config = dict(
    norm='rmsnorm',
    norm_eps=1e-05,
    init_std_o=0.0,
    init_std_up=0.05,
    beta2=0.95,
    lr_head=0.00638,
    schedule='cos',
    final_lr_fraction=0.1,
    max_seq_len=1024,
    doc_mask=True,
    dataset='wikipedia_en',
)
Each number is 500 + 25 x the weight over its row's rms, rounded and kept within 0 to 999. Layers, rows and columns count from 0. Numbers have three digits each. The size before them is the row's rms in percent of the matrix's.

# up: layer 9 MLP up, 384x96, rms 0.142, rows 230-358, columns 0-47
# down: layer 9 MLP down (transposed), 384x96, rms 0.152, rows 230-357, columns 0-47
up230 100:512513476512479509480468500545522488522496493520537488534439468495505509484502476495506460507494464528498496507523536523518500509513484486499508
down230 088:497519502529541501458538503501507514484516506513481473519552532511506502504501490498510508482482503439514506481532444489481505492455530533496507
up231 109:483504522540506550512529475497498525468476497499506513479510525500529509517486512477505513479529471518486438509538476504491513529488516494495498
down231 104:487506470539493501503531479480471498506512473517468481484520569505513544531542526473484474500511517497506499477505471470473511551540477485512492
up232 095:527526476457481572533525499478489470491540488499523494517518517482514487501478492544512451491523530456501481456471504527544498432512488501464507
down232 093:493497508529487503495542483478519485526526524486489524516551489498529524486505515504510528523482471527549490497527477477524503486506453453497488
up233 107:498507531515499490453519490508489515477484499548496508513481509535506511512504448458462464508490489522500514486492511518478493495530466499442504
down233 100:480508520471529507483521469519484560510507538496471500510543495485512455508508519542522514470480517490512527523497483507473539461484522471519535
up234 100:490476450561526504476501501458520475469488491521476538499489515512497525470530495479468458483522461480514514504514517509487472509503493497483494
down234 097:539519528477541501534470493527478490480503490475514493495527472478523487459478515523493526500483497502490473514477507489510539468524517493462504
up235 100:534514536527483534519459489461505489506510529535535530517491465482484508539486515525541455497555483483521522490530532494480511498486489530512445
down235 108:436454475533455499474495483481512525508510481494530541496481525472518503490514549489533527527564516532482508478495483490518515485506499482506479
up236 092:537476510471458563517496497518521515514511486509485530502489464491481539479469466504522455519499452491483487466491478548484540487517496535462459
down236 088:522538477473491489495479439495494494544482523480529478493505482542533478510544476503502549489522464526485532490488519514520498476454432504531498
up237 099:518482531498509423491474489517514507482503505503524518504499503538512506480510484448510480482490463481510537505521520510483483551491448526505522
down237 099:471465464487494471498583512516482523501552459503510482507495494458481494512456518553473493489524505485503486519490501521508509526504532510484490
up238 098:492470529544446499467521501479459483497449508512534489511504476546489486499497514512472515465527492532484513469534452483555509465523501497521494
down238 101:490459501507521524496522494497464535500498496513475522501483493475563531511523469526516482523483455510497489502475507525523484537511500489489563
up239 100:497476528496527568458492505494545516505469448503486534535487505469513529557508505498513491508533506502502468513513513498530517540467523538509454
down239 106:550500517486518545519494483503518516488453478514547526512499493480471471503520518500488505481487529453465504506529478503444472497472526478503485
up240 104:481534502475531493481519504502540544447521501516533495523475514480529502539471482512450517550511496510506520477530520522484509501514474495514464
down240 096:506472521474488487542446468507500501491510550497491500507520483518467517548511499469464473519488510528497542467524433501500488516481496453541498
up241 094:547500449509470540490491550480495498501483440495502461523493511514490529559484495540480471467516517532517478444507497475466496508505529503519495
down241 101:467467531509520467508530448511498488480516530499485514497455480537530480481506538457533532524508481478482525539504509486560481501490501508506527
up242 095:516518498503476528491504480486543529490499471508508520499470511523529488476472461486470491526504507511494457455501543544465456485469532459495502
down242 096:531548523498507461510531516532551472517533506476509486485490498465485496504473505498487526466499483487488506533474526482510536481532488528459506
up243 114:472509516531506522546530495484483471480503484553569545444479506462449476504492502521522471506490509528511476523488496553508474484517529485497507
down243 117:546464457490477496546502512484521466454535481473501528451488521524520501477492521484500516478474498502523496486530484480476452521500490454545495
up244 100:511540548529489479519519504494492466488510525509528477495488517488462480508488485500477527493540497510484465521456499544540488484524503481482484
down244 103:512538428502509514472463497469513459479453482504473498448478515516460455467493491459479490493482521506500477493531490516520500506555490479477478
up245 094:519496484478514523510542459514518453492500496517524458510517511512514435505523490560468458488516490501513484502474532508490437452455527544493544
down245 098:490510506540455470492489520455517540513476453482517540477488534544485536480454488476484493535499481493512528468523499514507502527520436512544501
up246 102:530482510483549524499521540490526472550476488491490490534469474512490470488488538507519520517532486534490507494527499492523509458486503498498495
down246 099:510518482478513461565491515501510512506463492516506541505478514529509546484505476534495541484500519526457501510512507557521520464523458458493483
up247 099:527494505507480524462518467523493429472487514491509488462518511528479518481476475485478521544513523454468534489526505463526469516451494537511519
down247 094:497507469495502521486489526506498497536531428510453549490474504491522508505509505503520510526488509541528531468491495507509494524508516488487547
up248 112:524451434485517499528508524521459532487507461531464451514476474491512528529530498479524532501518462502517510444485501508513511459531507469490529
down248 114:500458481554471487511505488485522475500493460528474469456475524507489452520490486480468516524505485469541456476542489498529457481500517474523457
up249 083:489518535548513481497497524524491515512484467530492509484526506522486545520492516488518519524491476489528486519471548472487507512491528536521514
down249 103:508518474518491470505501478516475502495469496474478485544538523452470528499508481508517544505536459505495543538465529488519508514468487491485462
up250 096:528503497505499489502441512491481508480507482524466459475538526519486509521528467488475526501457490527482485476478488546464487511527539513553518
down250 093:547500516482491500496525483493495476508522523531513496526477452495499496465485538475518504527512524494496520525551482490506551524511480536508471
up251 100:495475506479451502495532493515496511472487489514504456480500502515510480542446507543458506461513509453496508534501518470533502510511498496493451
down251 090:524492506482506491515495489522461540487480516511478483493528523494484521521546526494541472496458453520500490438534492527469527459508487500470544
up252 107:488494482534498492498442541534483480475501523469460475514474526469485491530519437466492448477507482525506514490463484552502477511484529492506483
down252 100:536499488501483521469526490464545480500511495498472503497493468497503522502529493492498513567472538504481490482521492482516479505503452543510534
up253 100:485503498498487534489461527533468502481508479527491540483493521509516559523498473495509497470470518465499482446461534520501495502526491492470503
down253 092:497517493463477535499522473442492486528528539512526486529527498500487461523455497503476446525478485550499502467525478449496509526484514520488517
up254 105:490525471576469462519508502501480519487502470526528488492505497477501536484505518508516513505537519513486472492481526512547480526477548464483500
down254 087:514524486472474553527493499469520497498514528495492496530515446516485481506525459493492470542476506508494479510549477474460516464550515522493478
up255 088:541495516514494507471492492476502460452451449513495513476449503486500505486478518506503512500481519471480484449538490509480468492474499500531493
down255 098:458486509446511513484516486539470496498490517547480489537491485455503483469529504524457476526506490511504493536489498508483523501535513563477494
up256 096:522521516486484513543482464568495505509482477495473475545485519505485486470510493515498489520558476471480496520467506482560496502534508508494503
down256 095:475499464505530529463537527454500509483512514482506514442515476522510498525503520476503522484438503527496503481547523516471501487496472461500460
up257 087:487462506506505498513481454537444510461515511523486501498468500464526505493511515461516469489475508490472515549481521466490489527518470467467493
down257 097:502524496494479498462488542475557472525502456502500496492515480523460480500515473494460482492518486481551501473540498517513490512482486504524509
up258 093:511519486460468450515501474553552501474493499529504457468509494498512541513434496491501526477520488500476524526472495479507522533499499504459510
down258 086:490487490495576526472540512484492496484504490477515512497435508502518497498531533519511500501438487517521497501505480513507495463458501481500467
up259 103:516505482481501516502508459481502479514471528523486469524527491460504475486461529508507476503525484514498468532509513475534499470487505466503445
down259 091:527491520524527485518529470535507535528487488426522529502530499484480492518549523477505475470503507481474504499544500482515510503524518477525540
up260 111:505503522451543514486485541510499484481534483498536514517522482501466509503534513526477519526448512481534523524490461531516501460464460534501501
down260 105:478485492526525521496542492519466502479481471522502443516517527447517487566466476504509518513533465462502506498518509503546522492488503483477461
up261 098:502468523484529517483492461516464512463518498473502485478481559484504530501498491520494459491486501492476485473530545519492513536540484537476509
down261 091:552504481553491491512538531479546499493509489513488515538489440470491474543537534491512522515522514494528495486479492501480492446488484470515459
up262 091:514519542547531485501455484491489543479551474445478497511484495528482474503474502474516461490491518511510501439493504479505501522516481463519516
down262 083:509484495514501457519484464483466506497500532540490545502481524511516540502470475538445495500488487493464499506484476534489501476506498520485520
up263 110:526496493503519519512486479458530527512529466494471504471505503473464525521511472505490513484479518491483536476488494510539484485489483500510518
down263 114:503468489445476518515501479514490479492487499506464514524529499488503507485464489504497482443544502517537453445510491473484517534460536495462480
up264 104:492502555510474454508481485506499530471488501482507466487494481477459496499510523496500513486497561527558511471479472534487501452497479482498516
down264 100:471500489494501527458555485493489491482497501504521482481512461483459488510518532524537530505458540524531496483515556478460530527492487528525509
up265 095:509477539508529513512514530496464509519474464507479523478508508531500510516460546459520494509476527513493531495505497537527541513524462473488468
down265 090:515528511487504514556488509489522496498487516540515519466494544544501512527499490485517523531513461456488505487475480519454506482483483511462522
up266 104:485516506518469500502451463480508473473500501460548475503547519538493496517485513514500492500505467450460520483531526527523468515525493521445518
down266 108:531439477521532487509541549505518500541489491512478516524462519472512492479504461459530506481513528525531510485484474495517522501517501469522477
up267 100:488524550516490481466517470500518541495513443460490478530495464468553508514514507504483519458479498489466468513518506489513533553502478485522494
down267 098:570545477535442491521505540496469525512470484501531504513502488475511505540455482466521461489485535507505498448482487504489474522500515500498515
up268 108:493521546495489482483516438484487494483536510500496478504470458479497477520469486494559507516517532495444509489543480486553508496516544520502492
down268 102:507517488518503500466464461489519514472483503501513443493471480542504473478556502497452541501491484502507474502501515503476544515506546518511536
up269 105:473543463484522471501487529511489513505491521458491498487503503481535461509482500493445529436493523488549521522475513534525535502514484504470516
down269 110:512484480561491508497473474457456551480484513501501555505500487499499442493529517475507488525486485449492484533523515496526506527531523490505499
up270 103:488483491505564494526514527444522540459498517482474519498503527516442465487462438520502538465509542545539506501515495521512464509483494479503498
down270 110:484465487452509514495543494478504502464551506495487554489500512464471500472475487510497481463483518485523480491525491492455506507479504513511474
up271 098:495511492485515502560510495499490490506521534502514503523500520512487522509500479507456540498487495439485417493482510502488534485518528491520507
down271 091:516528519481492473460490541489459529512527483490505495517539505542506454501498542471522445514501513540520499478514486520515471514457496493539519
up272 106:496516509498542495529492498533480514488503494486441543494513491481528487492496541452525478501496528509469504514511512520548501533494520478460489
down272 101:511554488499508497495470531471510501518458488558508475485515468513476521517483457511479526495479479480477461452521526442487495530514499513539522
up273 094:471487493516490524488506528470516528486500466475509471465497505519499490496485467513531536510520553516498493491499448493486472505520500534525486
down273 103:495501515481498517481464508514476462504496498506469495472443502523520445485550496502537521455480532524490460484515450474493495490504516519548519
up274 103:528495477480503507518453515520530442482505474430549508530476484516525502521489499508527521495510510468500468482513498521462538464480540496513496
down274 087:509508477498444498524520501458491514510515513518487475532505551421501483463497474516465475526490478523496505509492471489484484529519516520542501
up275 109:549502563489521523487492502565496490478459545507483469502512494510510514504490515494509495471499489519452475482500546552510532501458504491506484
down275 116:529510521487514521469482521505506479534461488506515464485476481485541507486546500502510513468511500491497481494522544482516507508460509533540533
up276 102:501488478502509491456504462523508521497465496526462499491522494469479500477504483508499515482521479477538536471558465486553467494481483490508497
down276 099:505496464546499511511533520490505534503506505480496484523507548467472527473488485483483536506513475473463492490471492497464504470536461514464517
up277 095:469503500526530526466464495503465497480495505444443507482491484520443516439533527515498484508483467531506527514545540493506511494489505505498509
down277 094:513484512513542520514488485451511501527511537466500537470503508497492497504521460467485494540457487513455490551514544500468506551508486518483475
up278 097:454462525513512486483522503498559506537518511524491535500529527504501465505497490500528515511516496491484478467495510450504561485482501494467543
down278 099:458497496513464486504511497539570470535471518515459491458461499527488504499457501505465537470513508494546525545463503523542494504517520496507520
up279 088:493479512525520503461486480442483503468501468508525519492519516527533483526562516551485488487474509487514486459527494541442499521486483499479489
down279 114:490462463501513513467545537454489504490510492501505521450474500523515502489516526566527482489466520516544518478537498536491519497532471493496484
up280 113:532517470479461500488497513541488484489495472534458488502549516470488511507465532544476491485491482549515515456511506483489510488516491547482478
down280 119:494482519518512532500505528485499465510484509466492517561535486529506539527474477524510496556530465503507507516486469485489488524486539463521527
up281 095:473469496472462492460474472485510447447470505495514468491541484523547487563495540497492474493475516462492511530523516523517508464522508502477514
down281 099:527490534501481513496450482494463511533513532531495483476507494517531490477506497478482502548491506514488490452489528470498469499459454516512522
up282 107:505509459441460528447475507484510484510514447510524468518493480534524495515468488502500500501492498478485506474518536509514488422532425529519495
down282 112:462501551477470504509491480481523520512483508485519488524493483516477485534478506510459520460477569504525550515460497454500495513471466489504463
up283 103:512531495522484490496504492499522513498504491495468520515470527474500490519457515519501453507511521507492509488495487499487484481500491472513525
down283 106:486533491480530504501504515523499502521500486497507534464578491555496492490533522434493524505485512474516504481513498520505446527499542558502486
up284 092:499495486485566497473507499501474520478510500487508509502468475491497471518542499542512509482472502527502510481482499546501538539505545511499445
down284 099:507517473460492536485547498462496541472544504435520519494485487509455517481526459504488520536498464480522519490506482487532495464540514537518489
up285 091:506481476481471545462486494509485503523561514483481487537474516453538492503449506526455509519525468524478499508512528486516493505480492523461557
down285 084:510536524529553489493555513534526460468502483547489523508512481475469521507486513486483485486517513511514473506514491509473537462478548490535473
up286 101:529500543508482529474486509512484533488501528513508504529475508508519452503524487551468509500526474491534511505513483464547495517506484510479438
down286 105:527491444485473516516465522567495499488466454494521502461493510495453486460494571494528488487484514478496492516505513500534495491542543466480498
up287 100:509538481549546476545485516534514455470486469435543492563483521463452505508532512471507562510510476493508509498524475534524497510479494508495529
down287 095:514457485501493515456451509499436530514490517550486520445524504520518519456474505497505460489495534514440507473509511483510497522524514520512481
up288 104:484504487479511550476470561505486458459477465462551516487555485524483519526488511483485504493475527522458452519516462523478537513490521497503517
down288 101:535479549519474469474539445477510541508518487550493489493445484481508464473505521509526496517544525487485491518533505503498503522456489493468478
up289 097:492502473535490492533503511504471515468493546492471533460533525500469507523480486475471456522457468505531469499487499498516476491515526479503541
down289 100:519536486494475515492479463453546493523514494468521504525512487537488493501476485518523531460544525458512528479530510458503508516469512538506498
up290 090:572490465509517488484473498526497490486444494515532487505485473498471483527504483480517505513488466452426504491509527506533531464499504532464505
down290 084:453506519483549511499480496482533500484527484467498525446527520464537474474506535505530525480470527539536482514501484479452519513491508466521502
up291 103:511525515477488518522506504543556513485468487444516478538488480531502478496504521545495488494485468498492495517529485495507531497486469494513488
down291 101:535454543494504501479533549541518507499523504469513467489449540467528480484456516531546458497496489514519506519499510496497487507512509513468517
up292 086:524495487479515522506547491519482473489482512560485495465487520485536483509507487483492540545447515451483500502479484495516469512478472522529530
down292 094:544505529516485514517524498525499532513467507507504508491476503503511550510532432489471495553484458487459507526489509535501506521532513499519509
up293 099:486507478490502472509479512514509482506540442485462494568512490491491481524483496483491539496469471531495486484531508489497499485472494530487485
down293 091:519434475519488461529516494510489505470494452489472543495466508512493474493491471484491481467503529471489514526489476526471463521499533480491461
up294 112:463491534508465543460438484542542493499529472528483497503457471520495503489490527500522521491547509506494469498480517516505481513515515515522530
down294 123:511529497491487510510488533461509456455497517474533471479478498543494468530471485471562477486478473518515520496514511481488500452467500508474489
up295 094:501509493547518451577477520515509500497508526458483482503519483493474529500499486526478471503498495503475452517532486531494512457480449510477480
down295 088:520456503466488535493493512482520491524485520549531525546443538521549490497489507482470487476458501526488525503444491446494497526524476518503544
up296 107:496541522511477540469451489511521532498516523506486488498515448515542512497529488552477502478471494520487500561514472490491483456499507529495511
down296 114:495454454501535521530549454487481475504488467487522474504491530470541494500493496517454493474474539501490498470464481521518505481485485486474471
up297 095:493494502544497521450502486497504487472515483473497507481547492495509489517534509469486459480553500516458522450476535535489531510470513474525525
down297 101:472453495491554528463521547459525524482514458486487467440485511499494530477482543510536457478509518486488491446466449499513540513506522467541440
up298 112:516467460482545498503491507508463485495487502528493490517524449511473520539527499508519533534530488489491493497522571520524513492469517530535465
down298 120:494495563476486471482502511503490476460491509522478490525508452461456510524522545482501558539508511482474504530475531446503510500489520510545485
up299 108:521528508486488466490510521483514515488502483539481524474447518482451514518478529488498518484502480515496551458484504524480518502514450544567520
down299 106:503496482469512454515504500466493559506537497510461517448424518473499536482469503510483457484478490457499495508499502469490481504509499500545503
up300 098:498535487535547515494521502490536468538489459474506547463468531496518463548515519535542491489524532445536482526497484506507524502509481471483541
down300 093:524484485504481501525501503495529529482494532493505446496481485487493519492486516490454518504515481518479515462528537526545458533520512519483497
up301 094:520481524518508504523477539506536464494489510510464505503526435476537529486510469471491474438496492471512457444517500532529493486473540527489517
down301 095:501500527463536536529551510495464543511482497520524530530543503539471513523517511501471503532519443523495513490513522461473509483574485520484546
up302 103:500533517494469563521509510507497508538476476473465480505515459513478504525513493527508513505487472520502540470507477514504483483525502502499441
down302 100:472512460501496483538530487476508503498518497487474548510512517512497441475542486507494510494418555465515474546488477472524522487495488520521513
up303 114:493529508516506509484469501533550472490489515509458514496517503512526482507455525516495530494456460485501491502506493450478552493494463483480449
down303 124:521505523477514521543504516499474442512484530531524500530497419517470510501473524514475498487499487485504493505536514472477531528522486477493492
up304 103:503493513505493475514486486472511561476523469538485469493521525526471553500482517467506490516517525488473531477497568495520486512512515474506495
down304 095:522465495487534514489493497517489516501536539502488535534501548498532502528492480468529473476550491519579462479536501460519526497493512489540486
up305 092:485473521512487497493487433529545525501477504487490529458466495526521477500485493496537518510497463514532482490492493536461480522515487475521514
down305 092:486491449456459501489484545484512480452494508517471506485526512488513502502490436517526514499474487524490459458484495508502532516505512496494488
up306 104:471489477527499491472496515496541502538529510481473463469479499493493524508539504517529506494508499513528536503529503524551500531517439478511466
down306 122:534515513490504506504500496493476510468505515516534538537489506510482498474468500463471489514506485514499473484467512477474525471511545518495550
up307 102:499459473497509517497476501500496483490465505514479470490498458471456530521473514515511528518454540465537456534450502502527453475490481498478489
down307 095:537481455503480516518518537471496522533494486510510491557452539513503522493543526478486456452542541498488484504494484558468532524531515532504480
up308 100:466533500481520517471503499505472512503503505529471511457495462488437504483508511480451547481490507490519483508498480492455493498519509484477504
down308 096:487480491495489468526480497450475487473511488487506525452460495437496471487491499503438479477463515495500482518545502486484476584482514505511511
up309 095:428521467540516557497499526469521502492548504493466516483501474508529499525500539498465517469489492513531500496466458507490521513516533489536476
down309 114:459492491518557538492558504498460500513497519512506513483489469493498492502503551535518518509482538501466506497492525504495526507493495475527445
up310 094:521500498517542483546524486454505519510563526533494515492534521487477516482498490524492499482501500532486475501509479539551449511524532509483493
down310 089:470512499515461516498456509531519482491458470492474500508486515464494527489465520526526503506516499475477507489504533463478521460535468477473526
up311 090:476478477481531542482510478457538541463509503500514497523495511511486466502534551527453489497512554548566494465518499523472466520534519531490502
down311 097:496471489513568503470506508473539511464516493520518508509526478444488498527550505458485522494486560526531526526469519517485502535511463491472501
up312 103:503522530465519512526498495491515564464476467515495508512507514517515484485458458532502464486503531491453563485478495500501474522487465449529454
down312 092:499526482549475478481464482496498485507462462510528491500517531523476509530514520504538529547554479527510511489510525468465502464506524473540504
up313 100:496511509539468525513516463485538500512489473484476525472470450461494512504509515467514471503471486458497488542522491479525532467491479524488524
down313 090:433509475490524515493511460523487507469511502479512515491470517488529487500494537538504517467488525513496498427501473523484514486464496542485515
up314 101:523520470486507524449515519471499513526513507506504440518451523520526485543520525522481517503500461509506494500502481470544510454484504483520506
down314 104:521489486481478544509463524522528471511478473486488555485472499493514513450489496470467487550522486518483522476445500474468503566484430513508523
up315 098:500503510469458511512514495492555525525497512491448538515499450461516517498501508511521473496460471537497491456502485528465508471538444484505456
down315 103:479500543486524482490522509541485504509499539469518490448503491494478470533494544462520478481519533492533504522506484519486429494494518486536505
up316 110:488485534529514524518465482501477524500489521540503533475525534524494509547490471554477508461477498464448495522516517490517535533514494490529468
down316 120:500508475515510521500506490506524509524512502498482522495463500452518523505541450490482469464512552450485463494481460505438505530519499497528490
up317 105:501536500495536522483501514498518501483517494465530491508464494505478509504482497530497465534546504521515518516494487491502503445554494518448522
down317 106:488534507480445513521466475461469500479487525539517473516517490532520521476519495484510490509496495507465489481513494447500479479513499508528504
up318 095:495502523474451541530471517472479463504505501526489511465504456463471501537540477508491461485500463496513528539485494460507549475486499470519537
down318 098:512495499529513484444469505529503516482464519530480496519455505491529519516531521547454479470478504518487516465482555502529438543459467531481479
up319 102:494481482483517547503511443504510506495494518536501506522505437507538502489515517528499503519540483529489484494530479504542504487510519526490558
down319 101:494486506490505489486503497476493481528509509501499479517485477491483523462491529539474533537516510499538508516503495461502460519431495488544524
up320 097:500504539457464499467500485466478484493545494540519554515483484541457477550451515483519517498488494499495493511518481538476500489463524529486465
down320 091:554503460510507498515497505530520485474492494506511453527555504458513547494539453512481488491464524510467493517498521525511478503516511489464567
up321 098:525513495522517470539508484534493542518550502496493530452487580498521505493467499503512517485541496497494468491442508535510486492486493529482486
down321 106:491486504537514481456486524531517484489525474444570482521490470535489492512530536511480496467501541514487488497512484488545529499510525455473542
up322 102:515501508542484513508468524530563470519516501453519494513477514506455522493531466517499537469527521532495508516497487499508493485503552503504519
down322 096:460520457455511513509522511507494500463546476498461531465552494502514497486493467501478436502484453502486500514484548524489487517517500518460554
up323 092:529532500489472523488483447533503497493492476530471499460450535485514529516508436482528469554518459446502483525477522471471492527501490522482495
down323 086:497482511484544468463514502452484522468520510508497489519537487519510473518491554532492516458485559528522507503514481541541506474466518472518531
up324 086:492510459552502511475503509479524480470493480512496519504495490510488459520512468481524488480453529518507469447490500533457518490509537541538518
down324 099:508468518496499539525531484475504475513489498515541529529537501454513448473499485550535470476498536471499536533543509514545505516497497531485494
up325 115:535491479502494490508536508489478544518502496556481467506480514523532539536496502482499489483494461500525506452504505504477511469529520444468567
down325 115:494466478525482495485532498488486521505482451518450511492510528506544505484500545505514509520502459488511528457545505504478505491484499488491544
up326 098:501478486553507522532522459519495481475520501459490491502544480503495498496515487474490537514492497528546512557537484485493492476500497488540551
down326 113:474524506455517508469497506479498507445457463526494515486480509508522508484500527531545494533461476536460523484526497482482501521455503490502499
up327 098:486478453473484541548555510444514407499557470510463517473524471487470503520442480486499541503499481479537485480468495510487483504497513492485491
down327 103:528514509531514485469463479575486512485445506462484539512478528529508486502522464501497482445522498507473549507517511472482488504487479506522528
up328 094:484499491544501473516529485496501462499490536471519541471522484494467474508466508508504515494507524509522473460460491505553466504491482512492462
down328 087:498473490483467527516463523514503494499484480531496509527461523524508544507460505504499478515497447523491488488532536495460519529517499516506547
up329 091:475522474486459479501506506483494474485476531448484547488476497534512483527540489493526500525503503511562500485500561511518503501455518455469510
down329 090:501513471538516522487524461514493522508500494481537477475545520471476498531500467482491506500536507517493524546534453515510525507468512535500498
up330 099:527550468465493540492500513488480486504497508527535539522483525514492507513472528504493496479545547502551498520477558496507491501508545482491500
down330 091:488473501515475460512474475480467483487519509526462499534485481499475489452511499468456493480500472431512463487513437461501496505530504496503511
up331 104:520532561530520491563474492488467512448555504501506478528514498505487459496459494469455507482521481509464476498453470513457489485484533522512535
down331 113:540477538506528539534494507498508545483484514525506504499513519450492502450478520476466476536489478493487499506483500476509514542512537492489532
up332 096:487472488487520485502489510483514425444501530481495498506504491555489458511514508492451526463535507515511505497524487493509515502517476497516482
down332 088:485453505502493517502490505512487516546486529521464506538470492428530537501506458483497482458463536505469512503472477512494470503488516468474517
up333 108:496502489486490476459480465477523520480502484532501466473486536522531544525530500476499453533487520501501568487483528510550536474478524477477498
down333 102:471481498491493469487554501447490525486481507536522495467483533494503528521543450500488460497526538492461509495465504512544505472523500532515468
up334 111:496453534545517551492512499509454523505535527520517525498565520501505498491484483537522483510517456538485527487510488472510508503527508562475496
down334 112:538456472504460521442509496526539495509460481468506479467519472506518557510525546508467513521526504502485531510491506522535498505492525496526495
up335 093:505511509491466492515497493493484493499544503494506497458487537499520509490514492493532499479532501520485478524507495530513467488442487499552567
down335 094:499511462501511509516526475512516492523524500529504482548512485451506492475517498496511515552486497444483492490463451450453490528530507543501497
up336 097:514470455474473491509492533465526469473517502526477510524514517547469518528473564477515494529465487497487512521493497490512513511528493550430473
down336 090:479522541524529520512492475517494478543481506462517489491471543433489468480502471514503518483524529512499525509499478477488513518482489478522547
up337 100:478549532519495485504516508519571492532510510520493533535516518551500523497488492489551522489472523481497493485548542499472484483522504527480534
down337 096:437532494530546506495516542521452470499513432495532511474465511459507481501531470485467519499497484488490517511469496492515454521479459519501457
up338 102:503475542517479524507475472500512451518507465520518517485538488486519489524454508462508490534519522560513472527484508486517494522486494534458479
down338 107:491518462475504510495528529481494535481499514495549534483458513520531508487532536468549518478502461442482514480520523514536509443534489472480507
up339 120:495491472508465528447533499497558545447449542535496467543525529499506509508522500471535502502522456461496491478491477529474542506499492485516471
down339 109:482512458505466493499484487537533567505477535451510490516509509481514516465500473523503493532508478503438506467496459501472442499482507491524467
up340 108:519534531473490497494477437493520512472508535491492508486473482547456486508482506504525521548492495438481490506487470490500513460510495483489537
down340 118:534525483504518494482519445504519520528501482523509520475488457543500499524504515501497531505506484460561461555511519490501508481502474460539503
up341 087:510477493517484512536472507490487534493505523458459486486455488525483483526483483511555521481488534472495500506460463537475446489509492499502491
down341 095:510496450518495512463482476492538472508489476508473484551512505488530519466510514506479504502478501472520509517543535535496530518542515530533544
up342 094:498510505490484535506500459479507530494497527537488505446474518500504536514505498519531498498482521484483494493469540491520489511500507484521495
down342 087:516479459496474524472485499480485457527470490496461495549484519484461488489426504451492476511457523523506446461464467501467492483515464517531487
up343 099:506516494483502490505474528474456464508549463464497499502465488510496478500469506470517453481459472499527509489500490522479471490459475515489473
down343 094:528485495529499521508559529507517514505531526536514444507540512486461525497554484506497535520485530448491492525490496483538505519492496501502513
up344 104:485487525459497503458445492518544533461480498484460473522445486523485512515461493557468468490512527516494506548506494493480505496475511527521499
down344 098:532505521546528458518521475490476473535494551488557496451532504487508502472479476471512495503482501475528510516538519493491518526503480466491494
up345 101:506512485479521513514518458465517421499551515491516494465504524509528507503497495461529474487515475482450482512497471532498501527518458508477504
down345 096:499512504507478516477474546529505558523457456529513500539522493494468496535509510538525540533470502556526501489533515479493520439494514500503515
up346 105:501516525508480544501526540514476486489464501474535517502539467517539534500477494480493487510550448529476556500508469529521503496443500496526508
down346 103:529470499502485470480493492510462491494503532486496479487480528522484473557479496524479519490515539526453512490470520534502511503472508514526484
up347 098:506467479497526502462424477505517469448483496528452507479484471455513518476476497505491497508510493524487518500481536550549525477482469435513541
down347 098:461485499500520500490527549507502471526462499487542508518490509468480491517528457547505516506492461510487487493527493495545521546467502529528514
up348 095:482494456516499473528506510485469466461535497472541549500532551528519514503478536467464509491498484488535503515516504519492473491542470518562508
down348 104:530506529500487497472496501513524514533483501526488433465459477463493496534504499540547504510534526498450493485512504489508520535460499464443492
up349 096:478530499500478508526523499503514482528491500478499470517486475544471540537532515499495487447490541465477470471536514528486520522504520500482522
down349 100:505488463504493522531447451483498518504503548491494477497497535492550466480518499492511495487471506501514482516536517497542488504517522486492517
up350 096:517552479495477466466485522538507527485439488528512488525470474549546488475442499486521506514469511511512504496506500475493475465477484516533484
down350 101:509492492532525523468540467502540508490502485535514470499471453542516464460483507467491487465483485511503520528498525460493472502506473486470499
up351 096:513500531481489497550512482486493494486505478529546489510470465488503484508492460509501502493503548493476536473465484546503491433511479496452481
down351 096:516482481463510473465516484482541442509510474492521519487506520492503504464546510537462479516550525537449522536531497490480499518500480487516512
up352 091:521546531534489506466482501529526487465536466531501491475489498497509498516521445511508451500506521482533498505482523504545505490478506515502520
down352 096:463481500508480515492486490473519452540518493460455544545454502461485514472492519466475472503497488539488522541515483448514522491484445529520525
up353 101:482507473468543506454456504531501485502491477545544516515535528500498502491515475504529501470490482491542481468488498528514538494528512494449557
down353 099:489481506510523475560487495514505450532513526471486506480464508504521474487432490511536502528519528518493514554521506467515501502501506486525460
up354 106:498484466496522519519487518512486520505464471535517504515472473487531463514500493471483476511510446500517496465503507517513518506494527510487561
down354 099:517486459516477489515511482527480505470464479456471502483512508516481527509499511488515482468520473520491469480525433507535490443466495445508527
up355 098:487495519545502510508475516520512494504466437509491471530504502498512519511528441534481466495527487515480490496517525534495460485466499503479509
down355 094:510515464507477502514500522521476524515513518466474502504487498488467511526494521475522532501524540499495562488468476474512533477542500530511529
up356 100:491559463492483521508492450526491472500517485477492521524484485515517472536490562482475476477508499491510488489529504547495478513524516502514513
down356 107:536471530483467544514533542507486558471480504486490486523503511435515546518498485535507446500547497485497485539491483468538535496542505505484505
up357 105:495510500465446484493509464480501504479505447522429483502544525507536494489504523503480500450465510476510486533511537535533479449520492502520502
down357 110:524468526469490480486506472508526511519451481533533470504528531498510471483493464460523501509526486487495476478546492506529480562514484515501489
up358 104:461531479501490531510479495484506497496483492507514499476538537468468453507464507482473476545530442503529466484511492515492499494524498496443475